config.yaml
qk_norm: true
init: "uniform"
lr_mult_down: 1.5
decay_shape: "linear"
Each number is 500 + 40 x the weight over its row's rms, rounded and kept within 0 to 999. Layers, rows and columns count from 0. Numbers have three digits each. The size before them is the row's rms in percent of the matrix's.

# layer 12 MLP up, 3584x448, rms 0.0855, rows 617-723, columns 128-191
083:426532448468511517502454505529483429485510485498519530469484448464513505514430489548501452468506463452562524434564471510551482428528451460518416499440506425459470498457486491453466462461541484
096:527520461505494490467458534547512517481539541472518496538489493512493528471499516528517513544493437552516524429494494547570511421528442488510513529489552465464451483505403392482495508468558483
123:403587489514523539432465534418455451488448555500537548464500489474555446495488570569481478461475468495441521468547541559456447534462527493525468536487496449433474488452495466526457530460476511
098:464485525490475466482514562466452528553508542572510594515504439576537446442516548443500505573528453455439516468455545506555410448482475468454561491537430488514549547478528496494497418477521453
105:453549526528557486541539445523500548482563503528491592520468512452565549504459455501497587495474557508490533514457531502468556476523487535528514508539466506495458486538521445523481552526502448
093:503542513521489498532464516442515455448527506445498463518492459432442473501500547473443551472491526573499476470515519469475499529465506527470429496462517459472489436467485565412508472455497505
108:541494449534492576438512506483498504496497491472497518498528462535553500488506484496518531440496478549490559527535536509576454462527454504469427535453442502548573467490474551520523440537470511
102:561446502488538518518543494501516488476495464553553488448446510497492484553533484549483573533494491533501531506457510574430499504474543486513551494512519508467519425488495492476447497483511510
091:459471552442479493484592584530479509525514519489478479520534536522522511514481472459506484534503463528483446521535510479439515545524460532499433474541447506510509548456523472525507517528491513
041:558525483524463499527526521571452556484467568510486532560529470456557521527491446549451471500533552402519481548531508558503571528578508479517522460497474461495506528519495515496601543524445421
099:486511517457437494483455511513470494627485497567484507423592391505514497504459506548507549477509482485455475495479529430510505486541491543489498531570473476532430474443478421560508474526524454
089:504516495565496578496504502500507485487565536489467472512470442500504479521442520495551511485457531554472530494545533473457471496463533541485504439515427453510494530499486482491540504493551489
083:500496545468415533565487467520480488514423455463558548484531469479516502458487460518575518528527428508605502497504545544518375516475567496419490519539530532502544460502532477527484511576540585
084:543467590411458534524521441507523534466496493446443481461477589530491471453496532548570452538433512538588470557470546506510523509455512491523475503556456434445474496555597550467496513496475486
089:439474503556476518473494505433437428466498455589510461583433564492490575470498550506461436437513500508485522436504537468493430478490503525494548484532503468467507429509535484479520519569481557
094:488585463498523586533516515554504559472489484477485425547510505550468462524493528511403497500578473557523492481477492537480476493568480469551565538512553440439441577469493547507434429510451496
110:537488461539546461518450538471544523505454438482472563425483595483486479572533499418430442530509566513487484576478494458552454499465482411520490394485443467546484506510512402524522510495503441
094:485514566454505472490521493483487465480523492580512540457488477542492483548422496485497452537482520432344489530505450531479500490463463417499506556547530573564502564570506472504527463464498530
092:487512498501526435474457466496526522490418522483478562512538418475493470487473491492527513477527508473467509491455532473519523482453504479530530530512506499516452453493499458486488506479487521
089:479439550481503440541557437509518584449538576467426501485554575564457543582497496478460439522589514471468578530450532474471471556584465539528564534560461435493507472530545504473532583526486481
109:442539523480464477508421497519440522483437490543466460508495477516544538411613500534509442507500533589503507514461503533551510536585488476524480503517453522457464473472536515483387465487420512
096:462532524493495431448541492489500519487526548498494529509553445537475545518515430484481538486495434485438555498474497550567469518473577418440473509446493491447471559510522540508516505493478405
097:502517517535451492512460556487528433548473434518502568445488455531391597484516541545506494504513493555500506590465529528459397484447525479510512486463566445515482469469462558608545504556514499
100:492546482495446569499542498552499496537484581504502562416552528486470476451471472448479520515564500488569511489519515538529516477574524467542547501532491373479500509472565589558528552491469528
105:542508499510471506496535489505462468532466443493622544538496509506559543496482573476397585429516494512454509545473518503490471438474424498518446487572501481505463536494540480528495465512468477
129:491492502536452506437426495522535567507493429472520505475509531520487516512548468527550532503551497411548541475418517543518441492521458493494422471467526482532519498469470500449507533498512488
116:526545468444509514541481491504508507466516528473536473501447444427499523540477464441535482496512500445504527498462522513469414493449532485492504487489529565529502497476445553454479472493568435
101:557489495509511523512451511488513454517440551491485495490503493534464501445508516499493456528411510487471480547462495448424503530473479525464518518491500531493521470490470455473478507503515507
105:533498478451443490457480457454511520516457489481534548472506516498558500445505531497501490467462512455529532490507516514502520456461536496425484585501488421535548530518517431491487427548529497
093:450496518507555463489563484459441557573507500560451507493602448505464548522506427485509432515499484528428524445528567551526543458485486498561535549475472465466421463438477539542423505483585513
096:498460561450458510471524567502545555567443434560478510429491535409442509471466476542559525495561509463463491516494520496473500494489448567533496471485478455560532480491519471498465467467485462
096:505521448512534479471550528509492543539490537462547496490624480577496396496548503546441455486555486500507646522533552535535479416442497503508497479539496503517514484508518541459508476497543504
105:568521472437462532528462442500468466510503512469542514592416478461505509491539507469477496484452472490505452532510509486444502499506544512560580572446506533456495550463415542464520508485524404
099:505487461562571460510459517560369548529555513559502493512422475450538476467490471423447474493479529483520467460547455473397505482442540395431545511510487483553520471529510478488528536563554472
098:436522524542522536456506518492456516443467495486567530532542522448511428503471500505517445568517444482507450495472488502524508471502513497513525493576517456513517438436404561501498490436528516
114:460562543518508605472443517443497489567481535474473486475504477499518479491522470484484474532542490456580562508496552493481415452465468460471403495527486568468505443428536518508486435496534456
100:504519554503447491530572442504510547622498550463538485588462504439474464452438479608522514492472473450506494471453493481406469515484564478442429406495527447514503526503445510462507460474547533
099:469523510481487502518536558543551508492503570529521480484499440482506435524527547492480555485396465492463470488534554511417510468536504463492503460471487500534513418453425454504487511411512482
097:553513555517462487448566568436648474491510489496472479518511501529492477470506511487528515481525458472507493503530553472508518501536499497559590509442516479457517489530499479481499595464442517
102:539512541579479532488430601487492497508527444522506495493466492516478498589455437484499489437474484442569485552513497521457468504457544482503512483473568500523447498524476582581497504468503449
109:483503478460485523501475475451573431507519498527481478530417463576528534514537547496585486522458510513569451498510433515554421431412413503472476554544505525453535447476479501555447476472459476
114:514400541488543559439484506518460496553480552539494569434478429474557485568444498462494421492486587488514465484442537448582477481497456449545524472542579496546484552511450554483534551544550515
084:523512478396515503488506383553495540560458485541475538413501453538466502464461494467453528544538481518482513518546477516509494501535536473524493558520536440452460515558451425539472459473542460
101:512493545503472532464465444489465427513461543564468504483567478498490507526445568496504448500500459482478492563504490560565513543479490538534503438505527512505458485523538559480460477603523483
063:537438504550584458471420507470553427563545458553465478434528564526503523542521424471485559508477537542528541439467441501552529531506397531515456512442444526478455474509517458501467549454486475
081:541523530476516479513496497540508447527549492627520522448505483458502523545527618512401464505518538442545496486477497506596482510473555435490445444447519478533521478478568519473537434464453525
113:486472496510540510461499399569580420480469589537478432531451476481504531487463515513497435535485532514511518448481438536501417601497374531539498475480555519507436503478500565534433548450479542
071:505542572488585468545507494525483448548495501486618480471484519450519510493462491509494451470505522502518473457463525413505487529484530579525484477473459512474517517548542530485505496494482426
100:417497508499555567470463534493467511523468507620508525529485547506586550573473484390412505525526448554554506539528569466511442535456538477468503552436521469507541496469555545489484528526446471
098:520493487486464480430502476462437492504535482498539539485457456478506501506509546520470443516578544548556472506507498466523519535500588558509487476503478569535421478430500515589518489484541553
119:504502510512571513500508486515554545451539491457501509438535508481538476503446506518447520540447460440554538572487529528502503483521499514430487483515543524506520431516447488563519533432448602
101:468486504473428522476535491509533509473490516481532554538512507468547459557457519549489499495565436522497462543503563489534487472575570507456452495470463420439492462455498488579444524565480564
093:433514489418514491482559540517485490561475448524525489474497478515597499478548501488439502526567459471522526518458535454481659536507523445528475596439474554510485515528550570565463413483537519
103:505505456511453530389538457553547581499479469522545414522442507538474539446456507508471456508462516568467472506499459520480537509516472501563502516453366504496485531496499515460480498599508450
092:497556503531524458501484480428502521498503457410501480512471428509499459464515528515469526544522513550489488520492455524431468518521423459492460574494532507523530516465524497485466510474508534
103:506480484461438455484503518525469491533488524518480510595504521516493525466465480500558507526535470535513501485540458492535512446519526485424447508467490503507469520546539434473486537484506512
109:542513561525489545501498512512456468527537503458420487548438522459548504450474434489422442492495484551394474470447404465501514402532447570536515524499490499496547469457467457542464477574528552
098:536489557454513433533416528516506569539472518497439494467587609483542496424475512442581504516520531442521536502602541512478540506470508521464533520435510566556484479526505512487602555520438568
097:561431462407473482551460491446483478503433492513491506550512539463517469553596531543529493491557505444500491424487450496453398488467524430465504534481452451442477442479468474558482591494520547
094:536463465479597534449457475500452489452502457548468505510450487415443563601501487472603425466507469475557435511518542554499546488532454566556412556468560498526483497511504459486533517460547522
112:559558517485535513453482538525463560551466534497465588580559513512440510480500395510501526528458549504487512536493515519510468504474497531532502610497465528421468558483479517442496485478495564
097:506479510487549508562480499496486460531477572495569465462532490529446449535518513486477522502433453563497526523467494512529446486594487501474450487473492444477456475456491474533474506473471466
101:456552474535543486518497588577416454474517553583491561547401512573488441538542488504501511494521508537559467459480487505480518480494531473471509537511521558483469500523479528484447432469532514
109:477487482499547489502560503502491444467512557508529499458444466460481489549465540441476510591537516522490480462535535528525480486551594467485473564510503505463487548430419490463503495530512503
093:510532548464492453577434500549438392447504459463498535520514486474463493581503495556502520462503451562503480521527517498446576470485490555544418540464533525504441499465533450563594531460435477
114:496535465504413497512520526411503471456519513589502412608491557491475484550499520478471508494539518399586541536515469393473546466479490552589533491527612488489543492510444473493502442519486492
097:485534557517512551487482477488483554511449460504515473490590531509496507452527485481454478490476493535536460429411495425558523474512472497399432465543515493451532489478529524441548492446503530
102:518464509578471506457586488453513526492459474443573530554451450475451489484522519526565517438555465542509436479474533539457474430445451539432533604479487501521511535425503453540494491525496471
105:497467544583523527523500546455554446475501453504477512506484496500467504479540524482504455502511508467512429494495433543525543465513507539498488500412500526467526526544459439517482545477512498
100:548505558447538521450495521505464544561490566448431441481447466515479556522502397406507502501531532494554414390518439478507517461404495547538590520508532507476472555549542557523460462520515435
078:428478493545460565473446462542552487444497530396527524539481481474529456478502500537413449452458481482525495448434432566555514497433496507506476514504587449446573474517516548513528479533452444
103:533401535476581544495524520440563517444527491536480519595482514461481537479530504465579593517514476493443489477499575504583480495511504500523566574524525558555478464479472507505434528515462547
105:474461516515419494490460499447510495508446454516452488495469434517474538484511472491512499465467542521441527445528551433429456561444502454492506559509480477524573481534519477514524399475503460
112:443558524529567529430509514542533514496443491500525536491550479561444469570461478472474512512504505553473513530489506489523518478482490489419484494545441563524460512475603527516512436504473438
090:491466455501480516513508494468564615467488512465499555517500570535481555427501542498456518490537457487516517512476505432528505444450592552504436460490515513466553517505418557583461480449487445
117:464510548570525473493453479437506531521517500551544548484434472508441466540480524429492486491451507464603581542531523486445479545519527517477472574453487451505545532531505468505412485469468505
098:423389546509528524521539445458414550456485452529519532482528491535534516486519464524511452465469475479532505484455548448565579502500569486449523549484460492502509468531543500447467475533497484
103:508508497489536570505530510532454616465500462553452528425451468426485494471488545469502552582546483503410524514541540530447448496534536530480553404469488520430431458522518458450464463529466465
098:413490532519492502486499480517488514499445487539427560572497574507507511509444405546587485519518479547539520499491498521559475529503476449446482486512511484470604515469481503548544510510520502
087:501490527477520508422524514507471556431572434525523468504528477456470501394507494510502540504520470503433553569535524516499553497473466523481514503523467489512528482487506568440554504528463532
107:472511472507514479500524483488449466544490433578489528601463507560486538474519578518422454494555546504545525504440456431519581453579467478442420534487515503513506470592520449483447463464547502
108:478534503487491457447530616460462537497526458490491473524478579527531560488518480505517559473464537415494471534499475481573489425480479460586532515508479489478459519499576595484511479479543550
100:536539425424513486428496487466483493490481500507532487552510539522464430511482575447456500462526505489455475445485598510493463481500474450591490556550570589544524542523466445446463549530484536
092:527442521459525492534521557587514478514500511490530555445501535501542503476534506477528438543434538451526444477488509444525509441473466541576533517549489507545537489415431489487469545502510427
101:536500471426502467420539432497606454528437495459505496492465378442484477482477490513553447547491453493532499547577553503565529510539458511526550536487504540477490480466500494484495430469483461
100:536520505505535503465534534545536476604493468551472548510510542475521484484481516437487530559456528498521524449547579476525544505518478569491535536467437506580470485459522465475459490468484487
101:460510515457424423542480547506595404532562544459531486570481531498545548480474462500477517488509479570532427520505516482476494413521417513542517495431502547526464514529541510509506509367432541
105:494540533513484513507594506469453555489535425464518555474452516477505457441457466506480464433525550537452426449516498514521404487537465453459491505473563509527554557477461517505520470544577448
088:500496530486557491538438465466525535488472456475407432493496498518496462486423489512507547506461572496445521502478546522505485514539464455463463536543492547554559525442533480568420562551465431
102:513466545551538471558471550483502470442526463570544518455476536487516530415522499513445490493460543510525519471440480515548502526519433489526535539580428461577485439525559467452561464522519497
094:542514528557521495556493445485504507497532521515569497506546503473476521514495541492517479527452511478519452508519458523460502519487542500559544547468493449511507448500478464515426540529504486
086:499541546481526504490473515489557580472514461526494508509455544456568518478490477523499519476520577509464471443520573560498450456565493470503538427521497480551525518524522479530522543481537459
092:563502532410545502485512454521552593504473475524498487478522489521508533495534502450495553527497518448501549531474536537534476519440520527460514526519436480497490568499511573467471529420487433
103:538478533521515502405519481500487460419503482550502539512501458516454485424525503523515516478535535478526591441519537521451503570436477522438436525533556518556514490539469554445500572551459509
100:526477488587555533530559539541493476511487506553536512537512518438549505514478527523531504506498493497515527431509490432515497468556572569515527485495459484528483521525450556469518401503452478
090:534522461546501546517466438534512536462487597541477586487485549445506479445550557543502443441487498580465449512481491572448478467518535479513597495462505505449464439540464474518443500491444511
090:568513556459538495571542457540452456451520513516562534476471474551513462459455459439388523506476471457600492526514488411472520465504445539483566456531594486523491510560425463485484460545521461
096:471592500479538544455482531448491454519483533525556566494419512484455425430549564505450463466531496557525492499466501526462506470459573448509503526503497507432450532473480482472488471420537529
101:532545458467613486537445528525438499520455494481498536548530551491490557544457494438451515510514498513485489522553410525507476521442466496519535554474449456471500486553568512535516519556468579
120:476538477474499527577514516518450465546537504504509482529528476492479557595435529540555415489482517440484504542520522517522420508512470474525410520489512476467490579480488475519492425485523461
096:538497468527481475542474480512497524511526554511492497573449484468531558546572509516459453484476525520505547534545533432505413458491477476476558497526483514530444447489494534462477551522515551
105:512553547495540489508556546529496537520472566530552530505556574501485531490476550508519449515531507522510472510487449446518488494492492472445479488427465447474482389474518508517506519546501543
107:460527518575439508488539528453534489475535447493527523499454494523490496499503500470564477489512480536475483525517534535556567434480563485571489584461516492493499473543568505464531523477573477
047:542446521496517532508482530521521468490516420533437443555472470512527475506488530528517511497454500526555475428440558506501600485494565480536555513548505502496497532493565535468474444487497526
098:536577511451548555455501508465528473541485512537536553516512440484534496537533482491476482497515430479557505482498539483475447470462469554525444474473458501424502435488566477500525434517480520
093:555486489491441556619439439522584471479487474534488538554460555518491420471497525497525449585462465611522571473470529433590578481511526432467443496562502498482492607573467439460505467494502551
119:503465484540488458486516507530411503509492549466543527499485533495468505471433513465483470431504497508553500541507474510467469497492549495514484477529452527509555502610468474517469504479472494
# layer 12 MLP down (transposed), 3584x448, rms 0.045, rows 617-723, columns 128-191
082:532454487462506475457381538459573509556452465547449466536490474475488503501494519546514468494506498472501509557483476529536526476547475460532516598506479437498466501501608454532512487492502481
097:520478512493505473533524530503493495461489506517481541438512464476543476490512515444555544525584506487489529526538476511522581427496468449529442511531580461496507499582507489491428479522465440
112:467523518520516536503526394450485499516450463496462480559478474503537460469501454473529480556524461457524505499582466506471457421553533521508488550527540486358483518529470509498477496496486488
095:482502535520505635497502499548489512502493505540539499504543545503434466490465508491514546571501433462434503464547434447502513502374555460464522401468520496443461475522526465449499480506507456
101:468487495530517528493438525578515520501464463419427445571578457511566549505524516469518549498507518502512460515538492485423558514502480503536468518488509495474553481446485446416494498464517526
090:459576501523472465468523516497535503511482514462575556498525521472496470439509450489491516479541455501571468514608524461510462570472492528454552532569496499485537506498508487565517429516508509
104:522499499537522517493437545502537514487512522464453502542524424516529489496561479544595497486502514515447480529464555507505523538501506484507546511477510451497521501528546483508490412476493538
094:441522437537535532505481509540439420498518522579423502489451474522510454518471497470459448517412486481480556467428428532570541539523521487535499538463527470558509528534515563497476512575476479
095:579490571460492496476541494457473558507445515478481468528560477538559497499511506519558482491549526513557471537493508585510492467538454479482541490577528443471484507526498530449452508387514446
041:520548508476497524560459561481503536479545467472500499498477540456457592450513590557494488481451548568566449542511478553550439507521520486482451485505465508518482503561472484535595506475510530
092:570520530545500467519529532480499529493467446467517547516436524511542477548551470518466486518471432523458513431502521546450405496560460474517469514536517531469451473560537495445464518507517497
091:521442528537497522418560496506521477472553468454498511416397509477517484469432509493567482534612527492523554565467557443449448541458462538448504506542481482444509487494491490461524504493479480
078:525520490431481482458521495524497510531460502472448536516546401477510497457546453603517496532480517508471495535495506515553472583527534494464515465570453514427511481465543489483506486497528446
079:453503492482526522513517471493536446572536521511549518484516458446451548504493464581494437515504508523466501484567515508542526526534479516458559500483514467539497451505446558503526435489521468
085:522537453467553508513553449462475465466439463539471589500546549454531576493532558542452539463519449489430499483533509479450486517561439492476594554572463525465545543491541423510531467569528507
098:526478441455512502457489520475519472552459469493426548504474519512494574530472461535526522601515496498468528523474412521495500521494444566539502442482518492495498468482475480525517544489538517
105:496451504588483562493531538583463439491460522495526544482536498503508524495579503450495490466473517511448452481528459464547455410432460455458492505533410536549432475522467494450496510498492490
102:492432553568536476491515524444486451472528493532450463506488508496548446485446500550457492506587442465466419472538499498481456450655529476490541464508487457468471452504471493418508487499442472
090:407482463474499500455514459421486515548553527508536426487525458493548458445566508533456464422509465454457527465494449496477508440564513526471495496538515486469557468553524510507560489345467481
088:421540518545537573531485537482448529471506482519492544479478497519475443446545524536506513544545529534464542536457513500549553539501480500514513435494494527547520423500486492588520498473533478
113:415546484446449443528441484502444552443512549489484495517465434561525452452467517480496520470485474532520485482487457515522420495569516434425446443481487429437489484508456489486510437476479438
092:465515513479487557531414527539431520470530459541475519467469471466530464408505566512493499521520511535457438498472542468462520438509496569465496641485495456397528490511509585540517467500470512
101:532466489491409561595501463479429554520538511562467525500508491566531485412549523530493515465502427486513448521438492466574508488517466469499410521506497446459579507485495574423505562550560469
096:546467486541435556540464433456519495488500495443496493484474508540549558473587545516496430513559500481428515536513520489558501530503508508463423484512465557515507510545470540409582487529473521
096:527555537469463496457507526523462494527511517464507518494457534462475549432465534482504570437534511500512544502476579442539473472449496470520520562492492447553507503538503455450469515481471515
132:512493529505555532442531498520477490491459442480519475509505492467574523459480511515518466444475527424525502479519445553520447483469445477537462576450492505476484440457536561523429446513517519
113:444512448481459477464578479508540520558573513551477483506473513504487505514515515498548501513497548514560478532467496549497472462549453514509466452560533482445500523482489546506596500459501495
092:567472507524494468570453466452521426475508531531491410585490477484493530549518525479471422516473501537559492551527520481479539500537506548516503470480492481496423589458477432558460475524449443
104:521548505482464508395554507552511489524495456555471496573468559556490481562479468523510503537401467543532514532557511501580414488528527505557496450553519507528532472420534506546503551484513515
088:412440454572543484463500443574539541475507448537424518480500495514446626476543507521508493511486533495551422483461597530471447496556479523479489520554459499444470533525554469508590517462497529
106:509487458505498574430505493483519555473512491518505512468521515491526509527444502526549512559438470512489528501511506486512472447482472481515544481535464496552486568500478492462566527547452473
095:614542552571487462409530572571446584436493522569509489491537433528472417516518489506528561545548565445520571576558502490454493412471597450418509522589475501510464495585552524539403512453505434
099:538525521542553515479472437487505488506570525507520526494512525488492525502477452429580591488458590546466524501525473504435535461566531475493448452489546477561486497439463405544539505468486492
099:473593500507472507533466537455591513458491493523494547527440481542432494500540437542519529530495524473473499431441439561453463484481530458501512468476499504459528518552509526495411487484494538
093:477557449482482501550491530566589495521546461479571478484530426453531509522473592461520413501523523479566497449516478429496468573521549530459462511478537528499514475423498475467479491558529519
118:528531491485460467432484527574485496565447521481474527476573504527526506559492484425497557466522522479422467500561431591538564480478493538532519510527526595565532452525513501527458499501529490
110:544432462479573491489457485509488468437514485462481550545473521426471522461560495541524547477518502519480530475475537414454476559407449456519548554417497502503536515441609548546465492511519488
090:533502525510498466548512476477486517461566421450549465527484557427429541531438453465527441504478508506507461512508494521467512507513494485442484492521479433552502511465480530546575526379521501
097:535477443540460485538547551414536504515485533522467480528500538525469450471462494506509432547427447562486507422523485450518552467524481520573500486483501475495492575543504438522419490516510511
098:496447534531494494506472459531490526510446533512494582459521542467504481501481491408525449472493446495478469506521509484494505526568442527443573422455527553493432455465448521521563465496498547
102:421517521564501473512459551552541516436491516530496432531489443580542534497398486439450520490488445475486543440468459478436530500519469511551496495489615463467460521461472534493472536539460502
113:525470502565419506445550519486526406527584496484405571509511548520478567523486502413551559464438533431498528514524503477537499473483436493521481490485526587504519527478473481520499534502435510
082:564464495455498505497558435468547545481539512533498441403435489461481499585562498454519580432502483543521497531394501438494506487491568525587440510454433531567518472541499513550530504537542524
102:554476448586445507505484471446468535508537535503504454540518422517515590494494495522488507480524449555488541416453505510523509526498536588509567507500529569497491540510497473406503477586561511
062:452518565551577523478483449472444528505549478431585599488540501519553509503549499480480460473592545514490528575437530511405472520496486475542538485552439453527539495530476564496439520532554487
077:506446513483492513511447516497519473482438497527413536465465462490475411489528548460537492488493483514461518519468464467580452508528502497490528531491446570451502464527499476508551514534480507
115:512486500541478500462472507487511507463446515510575519530507532513453492516534522424478457550485455552462533466515562538536489533488487464456561527500496613575512482495571491501563521536491520
079:493556495476443488494511483494492510440522444531395452593527530521498501468452503558478481410469511478531452505543547395472515458505483474525498500507529468511497445530436473501518440533479538
100:527484501520535556460491475570496483515514485531539500517472495570500497558472515492509555447444521529457511468529567452528468623487523498476481523424511511475536448446499508471454512488501525
099:533478531586486533539489443480481460512537505471541466454526545553502570493500516468508500469531524542545479507477526537519468502564588498542438518514550441409523510532452583483559453472555493
102:565543503515504596497472521424483516453567437515485471481536560480503471521502540435530574526446533467593573546563551511570544476489556516596504469561533475441531493476500548461523513425536529
099:479534492554522538473464537439593482470536424457438611429476447535493501523443467478522528484461522481462473483523492514544564523472512476479520518550516468491487516455563493539527517472491502
088:485517482409507555489517409523434466474519547448546467498481432561523508517512533486471415482462445520495547472477510486479505460527446554540489468460460453545558521494378504560566468486545478
105:503510506509582492463503505485585553495414551496497510541487532578498509502462513477443518505515492471444480496587481538439484533502527525605504516501465527521512558470547556494454453503476458
089:466452421480452494436465509559489463504484532536518542508462475525465505459554559518454502506576500471461471482489456398526477481520516512492541489501452526493533523490572393479499475578493502
099:460468520530482487533509449471586417429499480450463493528456411503494461498544423380520521512534505506477523603507475501448446560429500505543561582488490522486510489480533429545549474590418482
127:494518533414472487474524513485468518569404490558530427547448497552506446518535481507501519478528505539512430486512487502513492483557478470454481461466460545532530561464490524499496497499469520
096:493479512492500518554439564548501461469483514530562511497492484433462504520474548455480498540465499447422491462542598479454551537498524531536580608515536451465486438499562451530514483466525488
100:542466560486483450508515530526499482485573443486493421509512521533429488463471540477473466477523505538457578458502483492483451521533542445485460549552450515504517500581591588489541498469503481
097:467463482472506494420550521537498505512526450509472518546507570486467503461467482440438439529458493545504516500483488460533522531514550505517467476557535509467618510499516543489515502493511454
105:534476572544467470418496547511452495545525527511492549514487490486560560505512512558502503491564442485556515489535572517494430477523507453577408491579537538495499567444471451529479480494528495
097:418537442385544473515498500462527466456470422518491484478470486524530519451472484594514507486480515449545498460487490436494507479536501475504484449559484483561459463497473456492553421464561520
103:544474509476506579513512503518459428462419485547441497500511500490498471527523484515530522520505514493514456446447566462441520529554520500517459496398482507477454446448450509592449478445438500
103:504465542491460429485494439524468448491563460492509508558525504459539477441515519493561588465479542482416398489539547537444553573560415438530536493528425449515475505494514485474523523534434547
085:518520465440426552562504497486494556505476473482521562445568467550499476473511549465494440504492545514455501494575442508517414485541494509434436456532490508464499517548436499429470509526522516
116:470478507533539434472542511513535455517567484438500532437497487559522571529558456498546531521473514473557494494492572522510562494534503507506496430542477460452532563557483455526497526497480453
095:522481475397512484533539524526482529503515465479481451506492488512532529582496463477504520511505458546442465520577512537495458530435469559450480495411542444494493513568464484524457493500494473
104:469502485478483491570503515521440529512429546501498528579518489548498504446477514482403496594559518543527530497520522415507477509511476494454490506531493488511481431564505506555413462442452507
108:442498455498511511555523517499571530463433544486513480480479445535473463533505484525579550545418432513515484571502445451463501469536467526478518540519544452520517525467498436540431462497517492
102:438490512447472531425463499527487487532454512478465510495494457521550572501550486526460425522541510514463468497558494521547522487526538548452507517464534409471462513529442499485448539452459479
073:452488469468521488481559503515492538522486484459472477472533533443501486479540525511523513486453517497477518549440443567483467495491559542491538423463495481437430617485550506491570458461514517
094:547478486451461493511479424573500483516569468595549507522467503479485440457545509559444517482497555463447480464563555533487465507486504511486539485458537501538432523547479478495511502477495386
107:496560494564497510502453467501598490511499491550445462598517518486436445529555524599438505444542529501462470533500475517456538453458555435512565498510448473437597529532465522486533507480467469
110:483460520539440469446477467485522455495516482553486534559504534455495517551520510550454513538560489515503475500532571519550407521535496537557515532462473515530488489521538407513445490518534464
095:487508467556515537588478556488471489560494491520521504455487462490495493475521538491545565489512514550502483391559492485561514534471533450476495551489527477534443495517508524487541466562508423
121:475551514410549504467539524483570557471511474505464521559526532576458478502454503463480494518499464557448485492501504576544497507399529485446469544493470557479517508550467515463497510494520433
093:451521459489503507418530498504473534454427593529492546489495538513571521500430441521509507479482510486540486528543576582529513532508519498525481583501468470451514512477458461518499418418499539
101:481462472498506529486550470473513555505511527493437479500496520471546508524439591539510450430521531517500582521459432469504516551492462488471450454499529531498467491459455450519475546530485438
100:513503476436503483467553447508506449478492525547419500457524535547492545506452513571507478569469452487530532504517548591460437501474447479465484507547469457512522482499476441575537511506485581
089:467489484483526519471469470488520478508517540415515510465456510531510394512550470450529475494463563422497454487418481455504519527443483543523522582480484525426486503519453529473467565494448485
117:470488535525401524561501566488466589480509530460518521480554542496509457509476537462556457501442526458470491544551554515525489512432451500518517540534501453544562470436500477521465454499486483
114:545585477439483540523503527478475473430553490531467508543478418447473600450515515411519530434481483463580466490524567536500556513457470431504462531470512523549516614447427546519411442556509466
109:416513477542451502558524471497494512504448484450496506542539523515529471484554547519491582510482437572550510488454549449523517513497528544437475503529520459483485501509488492464480563472552435
097:492491483515504507556493483556515520519488471477538578469459518425544503541471427496496514461500512601565471487483506475504578551556442509547573478532497457444481475527436549523511503547490506
097:561472461479440523549500535566543506594386522526507466487502434481440438487545514456515522522460509472499510523460556570547442532467498441490489471500508498420498487447543500527488469507416552
089:540437469434504490556479513498519535418488531544527478439555518428590468543445544540511507505538497482500572452433447476430440421394520490515470501497485528478522479501501540520633484497543522
101:473512508444441494461517473507494500468476488550439501512478470466538514502532538462486537443477511457451569484467511465501522563496581523502511465517496513514497516547475484553480474554506482
118:450444469470517487551488524511534482484529460482532509550482499512536521488493508481541515485488512570563458500508501479501494470532422519490440515498576469499491539437530526461481530520466492
083:437467509529539461473504581511452519487453449463473501492449456502562478516517549445455455495435483552509397527521511488474529507472518485497504497524586547508533552487589524490534475498422554
100:512533484566530543475534426476551483482562424579438463465538436522530497457493509500464490550528501525527526411463436507481533464491491509584496540441485509455530517486562474479463496515457538
103:467469521454442489486493497467466474510540434510521575540502486452446534469503499475500528517434576568472468498565492464484540446453552540533552535464437504597510499508442498584593476508445522
085:436472503526511559504535509500523568436462567484504556593533488435483473553492477486464497467435441497525531514560491459519474519499534499512579455450445477495469486439510474494563421468514465
085:434527499481475462556479476481457496509454527482439577482569521519542437480507496482530483530551527471449563499509527576461574426511516501465449430466550506459496522486461473495500462465502488
104:445524512499529547559534471566550529517477479517431590564555465467576466535570419479473440527495528582460521529466457517510475567470447423428602526455489482431540512477480570569489529526534467
106:480570478445479519500487482504474481522484493517510428466521512466461532471490492539495429466445516492459405521522514458506500514483434504484524498369474468563495496443468475550478497505544529
097:491538530486519489499519460573506518534412528469505489427517511528504550445463541492480509491354505490406565495491471474517445497522505473584489579526462505476493528526482469540575466518467515
090:495495493517595503451599566580416461487485467468450509492512516442520484433515434504469505502551450488511483436507509497495517435520474418522433453426448422522509572511544488463531500446480482
102:527477568474549496554519489482537478496435470499478518502484483456531455621530531487447516503474520458473490532466491480555473454486548450509439382496505492525565502472504511480467564574512584
097:476486496419514553451539453487494544533522480477552478555509524506498453523549535550517530480570542532526412450546503513478479586516488538492590484519431502466540461440564455508536477556495396
124:571474472549512502532430563462466575486547558524409469579512405550418589505409509533494585429476529587459497476518482476446526503436554550552550530528506477478420503477437453473475489477530452
096:522534449456538391507415471519496516491442468404522458477528551505527564545542510444555523491516447493513484527491535482453484513492471513454545519502489484483490450459539464405579463552538468
113:462430487472547527563395535523531523534543459445465568474501518555544537466570561492506589524558444491490448501517484557545493532508520427447558539532540491470473505389518462495563529453515464
107:467535519490522544557563490464497520501492541529514551506522502543460434509527539545490535531491515487565536431555518574486534567596517533502459506574506536452515521604541439491447462502526461
046:532520517509490447449526522556498574454488506452450488523513513499508456490442486494463493555496444430447540483590534516453589476466500514584468520506528414471571472561530518474557446430496603
098:578559457507499555529497493521438471559562485434526444519489494517528489523507513552561533518485518499463476508473535454449517582525477515488473515518563509494553598473527544497474542486514501
091:503515477485506445583486489495538482555483409502514481472447528483526491454435506537469545419460546573427569441532472486475497481519489481523491455495467493456497564416537482521484555525481520
110:502492527494475574430557520407470537490525529519511531525506508534485520481534506472498549559420525382471532528525531479496514576441476433546506449545428503478554479513477457528506509604430516